config.toml
norm_place = "pre"
rope_fraction = 0.5
init = "trunc"
lr_mult_down = 2.0
doc_mask = true
steps = 13348
Each number is 500 + 50 x the weight over its row's rms, rounded and kept within 0 to 999. Layers, rows and columns count from 0. Numbers have three digits each. The size before them is the row's rms in percent of the matrix's.

# down: layer 5 MLP down (transposed), 320x128, rms 0.147, rows 148-182, columns 0-127
# gate: layer 5 MLP gate, 320x128, rms 0.167, rows 149-183, columns 0-127
# up: layer 5 MLP up, 320x128, rms 0.178, rows 149-183, columns 0-127
down148 106:593471462537556447404560529453604471490500515534459499571456446508432555540490494568496595383411440431558466463460494441512454553544500492417423472567494480489549464474493502472449511513499466564557482497295498503569460542502499456509507455536456488420529548485494510506511533488544439520510558497422506439492545581544448449502540464569458447539486484524548465506473485512595626580518
gate149 110:467448524393503518469473527402470466437439537543462455603536562490537459483542450611533487503529557514456568443498564483458460576464524461483453495463512520488391516540457481534492441499539517454610480517465438510591406525539514448484559479511478465525473479515611450555454418504533458493452443575484513436487571490531379535485439578442575503496554533602530490536527489472446642530470
up149 104:447507480547487491629527583496515537468560485474505557486525497512512553514512446411548416478454454558459455521562524501519629437539460489546565513495559595445545385556531550606491490421432537496488589445529496435428540491482455544537488554546440547418507390599424463497482500505499554506524531443449475498513507556542566454473489521549472408553469451444565459500459398462517513420498
down149 131:501563443487565482546498613485516559473537440583526530483485486489415552595534445491439566493431578524551513558466438489459550526460500438483407484499485506573494436601610614504450470459494481474486498572536587393531441544501485495479475509479451468471518529514467579569510480506466521496541506505550486574488486443459554495549479631572459547471524483468550466501530523534612521641581
gate150 097:554517506547468538503378469445644459483448442461644519583537454520465481449510466493599419496526559496444530452421533543458489548532503528528562479470542489567521613420460505500467481527472536454472418487484464429539468492472510525494578524531465475488479487505510574540578498551408436456469561505504511525539555496396493553461559511546472566477502570573447566502468644480558510537556
up150 109:461479483415496454558529552507387485452450528494459545413487520486500532500459509465398558472470450553493453504550460569553440502515591537508495420511457592502449338574512570457585489521496548550559567531488557563533563555526483449578435527478540569567512487458383521404497453480534551517461499461449574476530497480528553470412462453519594477502445461457525478425443445551460536503455
down150 095:449421505544544551386425440447531574501500547559502492559511496612445464474422512533481460541497451488587528370482518468495476463603413546542601515523510547512559483534482466512404548563537525419472518581440588499443499476505481420625516460542454505522556517549491442445524474383524463602484510514465471517521536406451525484592483505486518507510519478575526557480521503541562515548470
gate151 103:457427518537533421558531570420442446577518478466460477568443508508467435489480507475585488487471522512605437540418512566543511625527459492489485419601464529466603454573506552499457548555446461481488546481581528465499441507422563529489463479520536484443515532455475526515569585466479464512476458493478518420469434484533413611512561532496514460479462619412480544447608421513557540500497
up151 090:510548442469447510435457418597515568449492532545525437526469532531480459495548506430408508576495451529428508367523420578459499504515590475428525484525484532486565553449465514452526435569460504511583482511455519539491567486411558404548532532534483549553528463452465445554436455468462577479501463555485445496513439536535478330515484535498544545493578495512507555534498514489421642489448
down151 090:504481574483430374539557464527481601527518507550485572449517520546445545423483522556507529509611519454555487370444472559416521565482539536443472428476491502397563545511439448533513531507554472418442555539402398519524404471443601571524586503449539471551488538475475416540411488544519475507473516547434529487425471477522441543507518487438456492453559538525505563513495489472494517506423
gate152 108:521496497527424457440469532468604463435447450558506563585527437345561526446494491519531539502474538488550475450457436443529426414521459514463496454515499602480539438409489504552492479607509576552487566546479537462508403512475479501435500494450570458411479459514553481502514510555537476528599482397419483507556456586462464499586511477441486521540570479549419536441410507520489497492417
up152 110:483532512505532477379445487573451458496570500529588465483560437632584545538485570476506449606546485487522478413514499545486485481413535544474431436475570505572515569549464435489568508503497519467401411555438494500562446484502405509417448581519543473515511556550473457590502469519525399459477486546623501549410502471511569472444505525432502542548514461520521488556546477418487472492468
down152 121:497560453556523437481513586492503558489511522479487459439523473501495475514545457491358490538563502557496475538460465480479527554409526519391456560474501388518498523543507565439496497548554545403503478519551482501538485444540507494439484552463448547559619455484555649501476515496464589418369484483525480499501464535541630483546549558572527507444523451558445448475513545416474523602530
gate153 094:478468468457513438496482564508526532424515510485557552462553439531512470510446523512486449533508557490500486467550574504503494461406469593532570550604493418485548468557488446536554448440598467479544393443468542556534424495536535516564468504399459457451539516448467437501409497500405584458477569474534504516543473563533407550585504503545436404563511545469625578500506495498524413409546
up153 081:544559477476470555522412404512490460561482555486516405489348472439477533494536437470475448498405460553452548497482479511566510634625540464467462464469479535514527545503453568477438531546437564499489608572521431402425524481462439489492494484536561487572474462544570549523565471505555447533554438503466486464403537403512522468488531473497554549448529521546440485449509540518497603529530
down153 098:496449552518491497547505460504507478534540530545500524473431506517599440418521470510511539491501485473472542547503430489377536577470444442473411496425478459445430458529355557588499481635483541468547458541504463418513468477482512589416592607541434525559506499407455448473526537517515520546501545579448553421451471558434560529521563436550500491501517445498478494446579487474452592542486
gate154 118:461465477489547499481449518429455520410473509518386500443485515433564442443486530521585518549401586454451475467551508455529400522508444549538492525502462540487418531502507576536466495485536535486500423432548530599430569435532454532461522503358438443511522477581422529561449446575427525452514473549479504479422509601475528462485480504490412463587489517443486507586528541568516605514550
up154 109:539520471608537546458436502538429553486539463459483487427457560445487538439573391500606409510464544479536467493452447496546549438427554584436525473538452446492551528496498565460610384509497478447466516434535462445576459460443435528526551453537465460557538567474486479431540504438531595413483537556422569477454543488463484539523538502593427532481518519459465472519567487405546510489550
down154 107:372538521500473534508522452588458528509580560527490463449527552402547448446584553473520535491481534570523551422616604501451498482498535453558399465494516506536430513426528418516461522515555462457580484521504432525504561596520523596520446649467524463463506446581490438435449498549477504489510518499471575517418495468426471469506498522480448483609485475455498460542455594540517476451504
gate155 099:521510350479493503502494627527510481508445587475535482536445457450470524523438474522470502457446409535491557499480461579560463496448498501584530461548461474449362377554528516586494492534460490451600523519483571379410520583469541467478541483451437546476533443588549534439547501519521535411441531602480498516512549563493452443567508502491474512594473491506481454511577502497554492465508
up155 111:551588510477446426470491514452502365541469528496558533516488550406597568532452447519590508560556506339481531468531445532545573456493494437497568506476473520482534518446421525436488503474459457523508488454574495563492463480488542363532517508536488535521530512561414482390444553551532555485467459464448414591506504466495567516521491572497476583485526524416479385547522454521517534528549
down155 092:482503572355513529480562506519457508521462572566523540561534520369420495628480525492467523503611476435514525576531455497481558547497423572547462596525535575561522540586485455431651495531499475514500464468545471572483522508467475477460518369487533539582505508556553536510483512465539465484510530540390433471416519564540458525460462531482491449550533504543442470489530530535486470433512
gate156 095:523519486478551526475558602496541420470545468466538480541574425471487501553464535618432515512427513410493484495548465434464485517540502436435641500458496537526447432519521520527528476549498517465556539445474470583510433524484534568497668530484487598562518512451491472460493395433536527476574518548478511436525411585440440566464481506595491504506481425576499535508534430462560528423477
up156 095:494447548486434488492430426527557564512544545388453530510415522557542453589489494472559488476531560560457483516507580539521446506518418471489475461506448542530530556499535584416428454424513591526403486528525539402413562421583420540519494531557508504509492468570445496491616541559511417544447469472505454479509608498565498523557531450408605493504440481443524466482445549488521524548528
down156 094:502472514564530525471470589586487593509478521439451432559472579450546484493460464455430497465423558551542557478442431438488478511521496553434495487495464465491467539577571567480482480586504445587443495500569466447554484537443361452497397465527501522537483493479601537567578570522478506555435544536495486489419550422554454550602565504457593508517483473534517459557480586609479507501475
gate157 103:475578581487539475578434538556509477485422556468576594455535558451427514494473440598518610444401472554534514568567429504466530579534494449548512638586402468517529438528444475501539456498463517486512523513464473520559605523521515503536490475463464507490553381506499563458512541541533543428457531443497486445557480500533516488502506434524600380522482510474560513522598481440456534507506
up157 116:439487448457588439501470492554590508535491444440537490517496617464493579518464507580462473438522618481489477554453473494460461458542469530594541519521469473447421490508440462426514539609530452466469420566491445483521526490464551516490461602388528557412580451590540571552485449536581421426436575486512471529544554420478522476557483466479472430546517443497522486494558485453566460554534
down157 106:485520457620525510426500549476523508479463531429543535433490453470385515533524546511415452459511422502464531554439592519490454417517460486549491527490474488466539403533443525520472515482481414545377499508533498441487557497554456539576532420466496480475473516549520420536432481523569481536599486438565529396459445474550475502553508386404505504377495502464599599520453506424502532511472
gate158 113:388512455497490504456466619526449459469474463459431459538528536399558549532554450487448442442501484464534466493517539471510513549467552413487409500498462544532448533538550526562523418579545540534389449497350506450519573416466429478560465547381510450442523474526473497467506498441429523527365496522522488462486505454594411509543546555503497477577469497520452529466414473496463469453513
up158 114:509599528477476534460409536399518545503499459468508448509581532554515425548518518505438468541507467473524468545536494450480501451482522552444522497446446520630452541513505461494532384602510555483494542492498453593489532549568472545538399431542414456373582521440445518569517514419482533503458525490495482508416481540500352507492489385510447459538481415570467536511553475538561512500439
down158 103:482542488593448470569554440535470473503545441419528492424466511488510473526475527415484449535509464468541464455529595447433509550474601433576524420469534471518543530471522503507563476445461482540516552558478493462465497464475403465517542453470516489516492447631394500431525489571479434432402444562491491531406527556430566444576489458568516488512577436450509514500512516484655555417535
gate159 102:497444415472610527531605516521602573534482487471512509539498483517575545406442424473507450449391543432424508429511475499509471539408492475513552511504448466436502535505543506535561472467515550484430506533525481444587523504481500584542478526590488551498448384415538552543537502450501644498485529551476556500585487501564463547483585468506469491535491404545538561537464540506489472428390
up159 102:542510558497394442504410537533425448538516516513490452529560461512470479583575541464576552584561473484614495512504512477492569442555453505428512482487552603576472496525407467492482571523480452492580497464534501587419567494484483390464508514410447442445445485554515438556441494548457428542541476431559385498461438471440531502502495484461523477531466530477531394535562428536509586544527
down159 105:457562532588556456555471448546597484558559545555524534541498400502498505439566484592488559438462504467447479446400487439518463551511492620523573529508561521547444514555540530434418499511535498489508403397446497546523484478550455480537517508490386419517572443471588516505453510455458490460468462574517447499508473615494492483439486468559447433499504500420456438445484549511379481438489
gate160 100:516507496479488445487529509570471468572498480540549501479538499462532447528423490508566459377439440617431479516464433541465451553525493507597485450491469502512539487528590468552435440366467556577535507486470466507471562548433459597559529431507377482469502518476421618438539570416517531462461476486452459488539468471542483567469420542503483501421412535479527435438439488575494459488436
up160 116:552478529494494449489544500574489481529477512454601476471535531495646474525438447503525515434510423636520550515531426510457415521499495583527510464429499486545571445542632513579493447438519583614542471426501475534508543544471495579540466486519466500415522507547453507460524548440477515403519514462470473469523469444516498598503421573465485513399469474478515482494440423597515487513390
down160 103:430419450506447438565444548570509601448526516517406472466592510491511403475510500374455517492529465473480486563564460581437488478570419489523450489455566511474546449468553358498446517418515497546527494518544502553450424531529509512497473522525500459517410566426377412536529513498488538476492509438479520518420531490537418446478453600459570469530474538601569440500494440517478500480514
gate161 103:543494587452479469471519557482574446437532544496515438554426509481450472529489519461575445492489475480454489550507603545396464505506573447572552531472570447431473552512577482537428500484535479485568435410532550473540485579513450598485498495534545577436475411470470476464574543516489544474425534485404554476462491623514491405526633540479566530455550485471539520521573528499501401521422
up161 099:471507521455521527509456467475510462429496507537518503563446532556460473480471486480512544524430519494462516583566548497487552454475498431555571532419483473493517536498570437544466494489541487383522414465473550481588449553439471472570487482535563533418488431364494494428518549512466483409458510474401552528426559526464518409503591524462600539528541515533416535451551541578530345519397
down161 099:457493441556561527452549443522432595511542501467533512479528514478501481572536544538565427483543531503438465457523549503502589507454513532481480479493517539496489521534533536486494477545512594560443503540524507473506568352490557511498441402572580646469514515509465421527507480484587483548490545419590454559465581397487450480549365520484496596516485616524474554549508429473541441495441
gate162 111:506505538552422505451403423516553440493492504572586411535477544445434427437462471560548459456512527574524426494531488517478496548583431459509455454515507452438547562464530635488561473424534495601450567486499532476445434497437518406429529470500499627460533524585491479520397474449591455524491567528496572549535510510502569498550478527456473625461528503488460489447485520457476528475548
up162 098:534475521500469510568491526533438469574475505468555547472464523510648573594531608560504508532455487538449554490427492446501504449415592488538443497555475537485461503509500443485456553461475477470591456523512404474542596560633508582505429498456525539484459496394585419561477493490506559493498461504539470394497453458457456440441459451550454435570481426449452459437495552503441544474513
down162 112:531449480472499475446523492558546556482484463458568592501588476457595560532479445502552512539416529491564405447544557485434460552517544509479551426450578506621580497445415424528464560469420434516475501429592480492553448489496424546491472557465410540475484443495431431524462483509549509479483456528490565501575529470582456553457429518500471503558505585594438462518491548528552536470390
gate163 077:559531462490573416526475528510466539538515472532497380523442472488488526428502555563545537464508419519462609586425438515512504412466466485374502469519492557500551532488535449520516632466425502483579487439446532443558376483517528472559453556485558511405458492471527550460450511438482533559486569536473454459490489475499648575501550463464564409498477542461519490524479537487500416545561
up163 087:507511535498489487511546411531415459547542467443487523505454432452477517512504490543550520423571420460506582579451447513430425526558489496363486554479539485495540489518503483489463564519454511509520474502466534461554500528565582529597486519572526634470560476442459489445431499459405587516494459554523455467549557467485605507597497498497581401498518523405545411503442470463507509636528
down163 114:477525462514472407541453511492382515449467455443495518466552536570493455492627519441500499501482346505395492510478533494610465455549489501471547494495532597519532548459482476454468583547495484552482480513531491505503524439494542447699482458452509598519494462509510456539474513563527513484588525435568473476516594420508579493580501453442559513444579427498483486523506523546511541465430
gate164 098:457539426564465520437546528567453586528525536477526491593462524526493508483554416485511524580433502372501516437490494509592471563541541558517570511475436431468565501563476544519496579567555496587595428470503573522462552481510488474482470649565537572527554548495490569556450408498545558520453521491451450588443463428520493539558458457580498568472530466506486515552559534511454428534445
up164 107:589465503522519485431508479483511465463514434499462558439493452538509544460536541489558512482527480611514487593516479465378420459542482551494482472508566541544529517466543485557506492443436501559436473437516402436447433558560486565480577400467431480510456521477487539380497520478436442492512498546564543477464501569392480423434501598416390432433507516507465538408420458519565479441500
down164 115:548473492497496490464440471547555456504490464525515450489473493517574570595571451426566465444465529513410466546494524423414484506442570491486476557565557478524493512530530552593458541523511431532544520538468470411516524502416475486535560461512510477600574541567566529436439505419523514434491503566474561402475516563610489593448504491460566587468430509450494595508363493522514503493609
gate165 099:543519571485534470504472463502543479431454574432410416471434462521576526588586489526501458529490502473530472543522409505422559512518575430450494447524460385507453518431524565516511482480611565523522468522506573519488570592514497437454576482520524535464528530388405510486488564483449507447456510466529475482382550469522524563495434477554461498442546483527532477583422519504458629583553
up165 087:527520515478510448468501518504577503429476532412413452478419438569552507580581467567519429544524508527514445558534412482461532513532582441447483410478478456457422521405521547582504473529542542441510529457500568532470546577481452473509590521462519530462498462391436531432486585527410503488462450496512528436467557519503492526494441481534439490456532512546565527599430544562443650553555
down165 099:450530553368522540530410462582486531480475565430509508453516465526554513474571477470540497567564525496498483525523496508442599504474594589559563552528472602472541454553588439415446412401506489521544447511514491455456552501466513612437540470609547521541410542544521470517494505490436511619485510472580501463490449519481546495523435427511537500519574516455443559472456478518411455559529
gate166 090:590525535539425454466469564444410486462406578550508483444520493473565463463564458445488525589457613477510442466476512433609512525501530502435580494538508402584492514568556542491398424507533425476444590505519551518454512516512400563518516477478538515526489487530506515500371526510520570511529573477545496472486434458559528565445544526580497464588530568535506522479561573507527562555429
up166 082:445474433486564546551529481536577536570614398427467522485468520517420511486476553599542495437517425505519544547536496554415511474549427496575492521468478573421509475402468413498602543536446576535530482540482530403560494531478584465556466531548498541457454519423501472553585523525462465498473412517461561546552549553466475443497469493435470578406469426468523514469421428491527481441541
down166 098:498447541462436494489530539465539424546549548535466445611475470449473508549549506529554552471463528343478489454495467555474457488547421501550473516519464447524410533519545473528630387496405546629579429449462560603468432512567465499467527500526462527476574506525507563527520506549562425477536587510517527478512568529538496428526565525515518488609416465508508468425442485520535537528489
gate167 102:457549425475544506423445542535603485544444527519569550516539400531502575495447458516473503501585486424431474535518422575494465526340415533505470468500437453490452506499525498540444546413452518540431502557486464474569456499575438554486411510524401418513477525510531488490508449594428535501524587611498564575527509521543564485474441542571483492443507463502470511546432488402469449504490
up167 106:411587440475502428542424481467445510426443474416628486573619497493479488543545490506505570428505534457465505527545504469534514499498535564492491539546571531389531481537548566532501578510501468498548462511480561436545464541433408471576456473454463526516497481530566451438446461482548504556415555464508476584470394534520422531508489583435499442478559464460356535513489515526569576519493
down167 092:491434580510488462531495439459473496549501500526511509617590388453507581547492502480449516486481531526464604569546483491540533487481550551534452578607532539562458531521530505448533433554416559459504499502588488556492515512560472499400577461442560462467579563464481481511474571481531507501537550530510527593394488385415583538598440457478539487505543482502494427546494610451428516494492
gate168 104:468429510552530535601486679487540429423564470539404494574534563486564425493526537492506572502533483555480426459555486462487467412456564518378444518488504485475485472599510510547495567509524566535567457532472497475526469427468525485396543449560475575542582458540536527523466476511561460539466491457404502484448534450486482443448464467504512545502377448541571487447467486482504583465458
up168 102:450504496502509502543534623422550518411482441512501469559507531439453440510491475467448534607464473524435383510442529487471485494495572465491425577551450465533574449601476490490498555415507504473516503508497493522525390462519582519482502441661501561563497592476544519530472564462614474566449480543495484584517500488511534447433569462470475515541430498498570416405557530529548528457462
down168 104:514486501492471540447566518558505459489537524471398519536523561510448443441519540499504520583589507496432525591529529545439476349587565442446504502485463603549469499526481430537579518431478542608573493533589521477518549492499489532473481566364520487479476412408532457558493498532590486452476450493450406480505460473513472466549539466474516527581527398519531371549472524509514454486526
gate169 115:434567450612471492560454417532444537436537461566467450565555585504508488549487542425497573493465573550462524500488485510560542555450540641580493431407608514512515547490572592565618513432511534527545503564500508475477466486500478495458399581508506492495482462441491567582533513573479528542531430480457592409510507505563527512515560515481471475455434418468476536499502510583488481531473
up169 108:418584462600580466481420474493485476388488496510428433442501541486485539462439606479554575497524540524526536479498468550527504525488528613522516469443538482539551470531545626525522488404499423521581563514539544428464448509497446479509344453486461511504472428472607557506488605548518513514514479550464491441566498544508552546493545498487492459445437447479387544409517502494505461486563
down169 111:501481417520475476546525474489452454442559407476497541506539421526445494646488601542550468520493480475485503383491469547520540620459503499484529472458530527506511561441548447589456507521485532490439497582578486514508426541494505573469527578643493401464470446440569508580577489583499424472487478414458487460470488484523507429481464496561538523518419475494431426453469487499448419512584
gate170 085:349529548490466484446464523448593560498503564563501444548564453458581501410477488488447423420484527507372512438478448508430411436499487448463362488520458489440489503488539550546545511506488512485452379495448477460553440550553559542502501533513473494508488474435454526487426622491499543590506575510502552480555552486505493464504536502584570530528523479485511546465378568513507469567467
up170 073:653458476490513500546531482547412436488484433471470523442443564542419491569528504489590589572508492470597485559517558539544576548469512581506619509478570500569541483577428439436451471516503495521540590485575518557436596437468450447503484457502516513482517535573521455491573414506495439427493431522480419543472448531481489518491460503418471473497498507530490464535596424502456536408523
down170 092:522538505519461527451598497503497541549537472527497527463482513441525601493532467520499571485407525473552413512561594457406477555552517513393477432505622441530539483539491400580495521436450439597549444360499495475544479517548472517455490544487473542528587488549464504477481503506450533448590539475476452467510447468571509499548484460468439514455581496490479487413412532495405456436380
gate171 102:500579397444465455543520547471577550500505486478515571496473501543503565543476389495386539446463472499414581500518391510466499464498524536479443449467469429507458445505584600531510525577491547466527567396503470547549578567534472449512541552545587540487594505478508492473450544498544472581464456439422501555496607555516596499452485517507521480496480515504511408446471511419372531462512
up171 123:496512462441502482426560557494540486463557389566546563504493540508510479522487426501488487476503472502460522513514424434527386460507515561516475426477444620494443454550578551443519518565482432520515456416510546525533579530483453440528475536494478546546549459560472552495425455560509585474575493481419495476460573515487553447475461601442485374473444479453427336559505520436515514429546
down171 105:437478494524502540592565526464522510593494512474553559472489539466538517684515530444566535496555522557459570565486542494543445417523465553482545509560401526539519567512517475543603492624436477429476546476456505447480503487502488558456419521573512459399474434449514491540478514544515503454379444468509452560442501528522532468585411506460497541535442464493388533466579525508536462460542
gate172 085:400388514519467455501542458428622453558485600507491540573516519531522472510412489532548488464486513491434444522492524492547542454524460534440514543546485399478515490608616539544466490548424539455431348503524505498482459415495507502482467495414499495600515454467430519551527507376420470535490570489497533539526455501637483511470501502527526481536502540539560446549515501402524535525450
up172 091:408488502577472506480582481477602451503491529537512591490584485476515453486434584557548521410407496534417489491513492585639487514498511560466510492496403382532552439585603470507527505583522472467493447525543535553492503425510456544483493446536546523562519430522468565497524514450515452516465606504439555497522386488567552532504474493509585502582472488603589494477494490455508538519471
down172 109:472570553469440463456517531502573440583540504430506455491548514454511405510590526512496489480629499524561539463541444516555489493529650457560494536572466611472449624537495429521525491546565505494495522509613508507576571520524507478550453463518520496568500500464429543446556527527472468607466515522536511579549407523521558567463438543521550500481584455542501501564442573502448487413481
gate173 103:414496457517476405517541544424592587535523468574462564565575499590508481518461395525525441526456546497513519501369429413538498563387441516514423474504518504529480494436500529560460466464584514528432472432468505493575408482522490507460447546455607432467538499529488540511544459534449560518574389442502540498554545521498456509580528537495460441525491489495558523509503558483416450401518
up173 101:440471519537504424522523594412551583561547416575476529554582458531547481489461401470504417487406595535454479475431518451523433571446485532510517444533529521566527536538573504509464458484591524536429459438457537476586419412536447519455458540488552471417578524502480519472440540506440590524544396440517504467507492495477505496547511557515460455493498515466581513493411586447428415476511
down173 143:560457612565484482492468501504443570480455528441438496542578536521554416568483548491512493453496520530382516555480504515613491524538487489529565507603585563521473539485494420514498449506590531600476548472547512514479416500482583526518408489524668514493467573522520521526568535573531528510484425411550462500531540562514484537538542474497392544440488491445517505554440503468542421437435
gate174 063:518452418520362535549510489511400495478577495492588451485514558544514536530425494522495561508438529534492397529523432512467563508474386514499404487506569464533514522456523507537445530462528523543504468526483480574448434608474527523392456515422517453404497518522494436403491583581520572492499413529454442472499509382497521415525538492482538456599459503483437420414476485458456527490490
up174 055:550474399560339513519510544617502490377530501461581472519504505512493440497444507525467452469497469552495471518479454491524556504471436462459460490556615495527537497527498508583498558468500468553444453528526489558514440593477477498418517471444510491515463595549465451431505559520481581560557420538484552439510460450448562456557565474504517491584538544497440387457422503429557430558583
down174 053:550400587473448531539546507611420574455587480459536474547506530521517510497503508617387544484599488440550501567516518543530463467482382531422552542497550448495539492437551511450444437425462477451472503515459499525495480569561581460503501414453534471499435483504383521457615559515561503462502378448471521512507467499559533438572475533507502446523486436520490480515489552466558431477569
gate175 108:413378464430489510496497531511521418501515538447519567465454533457573420530390553543451504516523504441478534440499479451543513452517452609449523403525509367501538467520489539445542448449489520445550518507473532578525519519459441429356503509513400545515494562554476402438462488390528524547425579517454513541516531442530520508491464509550514540536506483426595475551488479559569447483453
up175 105:435454470485474481610410399505558564487543464434565424539473503559454494463412467438499473510592471506464446511488510492549561521557467483505571439505548510564471552506512518405461522479448515566549507538490444525481541526468482366559441494525516554467555561443579523560440550620537456496450419390513522447501575559501448616482515482500555532434485521471441545426501552462461430506536
down175 092:585446510545453645450478549421463493476437458533587472474496472506538524493470514477540450559500503583494508520563445487524544462504448503505364478484485431572434417547529537414511432497429512496508472549376499502494460502462431456370571524446441540461501542512545434546575475447567489443477495478471532508439564500497464523532435497486524487525485458372512611479454394490505436501553
gate176 105:394453378496418526520519529503567444457521506552499553496515431498471464556507431518496460480506573456472436526473460550488465489449421491377562426408558396468603514534479452558502501565494477544449457498515583454498459465513515573578542442490447478501570454521548481436456614495553570520507574478397468418512516564406520494536535500412429509509496539457502509449464525420548563500481
up176 109:453540447512561547477532468430523434593472524545545525608441443507405514530443448507454475498445462471474399512492533591462536514542473415562392531446515399507551510580555474547559577517471506530514445465575581515473525524544501536591513436555488536494540472557469516502484631562638567504516518517369515495516495556458515536491598475512491473527451582472505550571534479491531510500489
down176 101:472548449500509474545479504494457539510523499529477479410427534493458491628571637420453487461618477544475533527513507564578568464483447534511516509507492494590500527550501561556576532538510531464425563479534563552522579567424517412536497435477542425411571430578402546478518429522553519540478447552483444543467524556478453467524550444437487507539512573466482486441599456536538470463587
gate177 104:538542485553610450589491474396526488436444552398546517488408491524483446507508500444451446499485610481497469595552545434474425470480473503560485466486512463433496517505551551586470518468542516522617506532475580481480503513488573606483514457564485502393455484456506604439539563500431531428522528533526496515606498506451489494510468534500515462570473555492598518569506468600575455520399
up177 116:527458458553579560528543543552554507506509593470490408523473441453511542551514539495519514481465505456552556537518471490520533448445400519547523490458463434474517475540549515584506560460532466418584378499491578533550511398585499518500484533587589544526457511547547575509514570431509537536523419533632546546567482532453492520527550541513481575607377447476536413538471437572479501521496
down177 102:583413502585556523443509464506467484461476476399472503432582522579454423551461520520482396573545501454450536439565576535465463480457552493464594458461415524442520531458447544497510520497504540539443544407501440421523553541537594538453498466442535535525450577422475435506515516506543541515509443445552584560493524429530570479576491529465517565578435569534480452561569415558558533480510
gate178 108:538594402480487495504544527527596507613486411390492494499466491431501499434475507491530552450557447440497479465533472605416560543404525524506514497474477507416386499503535474516396435544447512493539517591496524515489503553476528545531455547449467573499511510506537461514528520580455544547435446529472459553452506525551439533487544552495388348452507553468390510543499468521537598522495
up178 101:631555485520544537510500502515538485496564589470539525467548483512478497391528506509521383490487519512455510504508483464405538525548509514421533538507511389433466489545529495428489528434492410411483558516416590509515474612447471449374374567451522470504473469473457552526443540545439535506442453444487473500342486572528439463497551519496441514436459501485515502583504483425465524527474
down178 102:517489448549522510478567413566505531579542515467462559453449562538444528515517528479426488445599458533520463479516491665538548455475562449474505486369435565435515525522478495482556485488433511603463589492462525572481471510509556452482531518473579440541456507456535433512483540449536532555545509526486511545395574397541533525455481409454511504411413527456500513521523526548447396562573
gate179 057:539518467499620571551482487511510525428481529513549457502413517483496579522453454543630483514562454476490487632413528478443508539543524559520475436434522445481490440519543583548478545454517556380514544613479583508528485484513618497404566514465518508526600477480523500477486466541416494514484507486414535457563490516470568593531551545467478432468446506536465458425527434544488440572454
up179 055:521565542577393518372489526488560522528517493478480529495515490552488448516477524450439489479474496586474467538506505563500496454454517512458518528591476432440404621583480517500499491536446471579491434398487467375513479477567449506515478573473495434499355446536502526564521494450496465547383424469515434519441443460499466442392557437551540628497451454536474495502461495481526490491506
down179 061:587585457389593551601478453495511508464514479574541464479414591511482587531569399531520517461500603442528501587443499376506456455514500483489478387470538562572491432531450514532522508393478592503575558519482496456497525479501514484487561544531513466464522469451500500459480576562466506427495551522490539507538526443445576567505514443447525407590497502539571541439463445483466472547487
gate180 103:462601442464493489419418465420497464457529553469524461536521432586573522513498450480529485541515556400566521439467455573554552560461542630528560563517608541436515467497554599517556505498526559499550401517531477489543451543486441525473462422516404457439509512504479454492523503487520551486443573536546502548484413568504507479555479578485504529497607548481435480437557543580443505587548
up180 108:551497563538471495557449438509520531583513467589476485515575481455441507557461506454502523463591541517513478528591537525489487506652472484467482563445476491458406511526409471467470471454417415435399482453558543599471509437522513500535513503395534599554545406519460549577549608473477457460448522465403361495445529481501494517557478427433534499450510496495447509496504514502446506447493
down180 093:558480490528498458499576495479510545596568514565506512491472522513570590419458495543545520573433357515415457512457506480534529571436486432469472375528404459528539491565533456481432484491555498561536554533394513523526460540525443434555558619497550554526492493511579560534465497521515493441494476566465534475600556452536450533474525471591513461472549436552622469505509522512593536491535
gate181 070:483427506573476527461491431478566516486549453579499458431472509518570608593568488544527531553455514385461479458497536572550476410522535466470410480516458454469502528459550553463512419487435479504513412508411486447509454538457453419495498554486521498504570537550489563519447414535544509612410476440511462411595484477406537522474462508511655499535472521475461459584470506502433464465487
up181 061:555616482429540433540502517478459489519450557467513537533545476513439431453461489450453471475552491582565558526510494447478532581473443558541584511453531545503494511553401438548495556543521538483540577528595489559510524475532580539539493450520471504509452508420485414532569550435438488436592519551461545572410492540609405500523534451503391449458536464519573556420564477506576567512553
down181 075:454447564457503464536514515476516432482410546585473563499475516470563481562444439480486516442490581576416522532471506488510459526428459496434524418490592447503487433674474618507539536586562454456506486507521486516521447462524444545400504541485457628473551465556507424416504629482411486531566518526446537484457468432539483521519532487443483447567513555490558507523511486495535524457439
gate182 100:468537427486503469527555536492673561476411557448466521507522650535411466528446469559546505495538519547470483510549476414472455475482534477559529492509584499516527486482553456525440447498511434540523396395525432560537490559485435553446528547362453455436488588536455488459497491482428456589552573550481529469452490522549582466476518507500507514545461481528529522471545543540457550556591
up182 103:458474534477500400548605517475482581491530476447581528502388525515405449536464433417586526495559616424504511563537518496431452552475490512501536482544557413407536538496522520482491539495446459504474538583523532476500530605462410544572549469457435397392487496525561493463599568533509417580466464599489511486453527471490456507478512477484517507577516478520549502504569492509589452506549
down182 103:506415450505488466475444568498417504546515513567425437460531511459458456518460551459485509587542417557414572464488439519489506417517578493482508465556517507471561501504496523550633526539468499414412536523571578509491525454541524442539442354528568466420430432433635495467463450499504519523415516467484522465560407476489457465422446482510508395529534476539557534497416492512496491500471
gate183 119:549522410564450503553456458530577471457529395580424513517492506522482539406476527595484519466469569533370473425504565489508531452352518457576547552489516510527502558496442518473465466476453445554474471486518508444484536468480451540493456487577442552519494473468422535494472494532427480477453489597537443588522551406449497520459511487476475545533519398527475526441560462543503623385571
up183 102:465512580468552491396526517527448467582501570426592498503500529474471483569531431451494453526506437511645560601492491474453537487633503560410468441474489458444530424466584491488537526536590503445562545478467471551522527528521481488512503475413517463466497467480587460527519507425551514512521492396491517440495378535483519483560498511559531469434486613450510466544453516412461430583449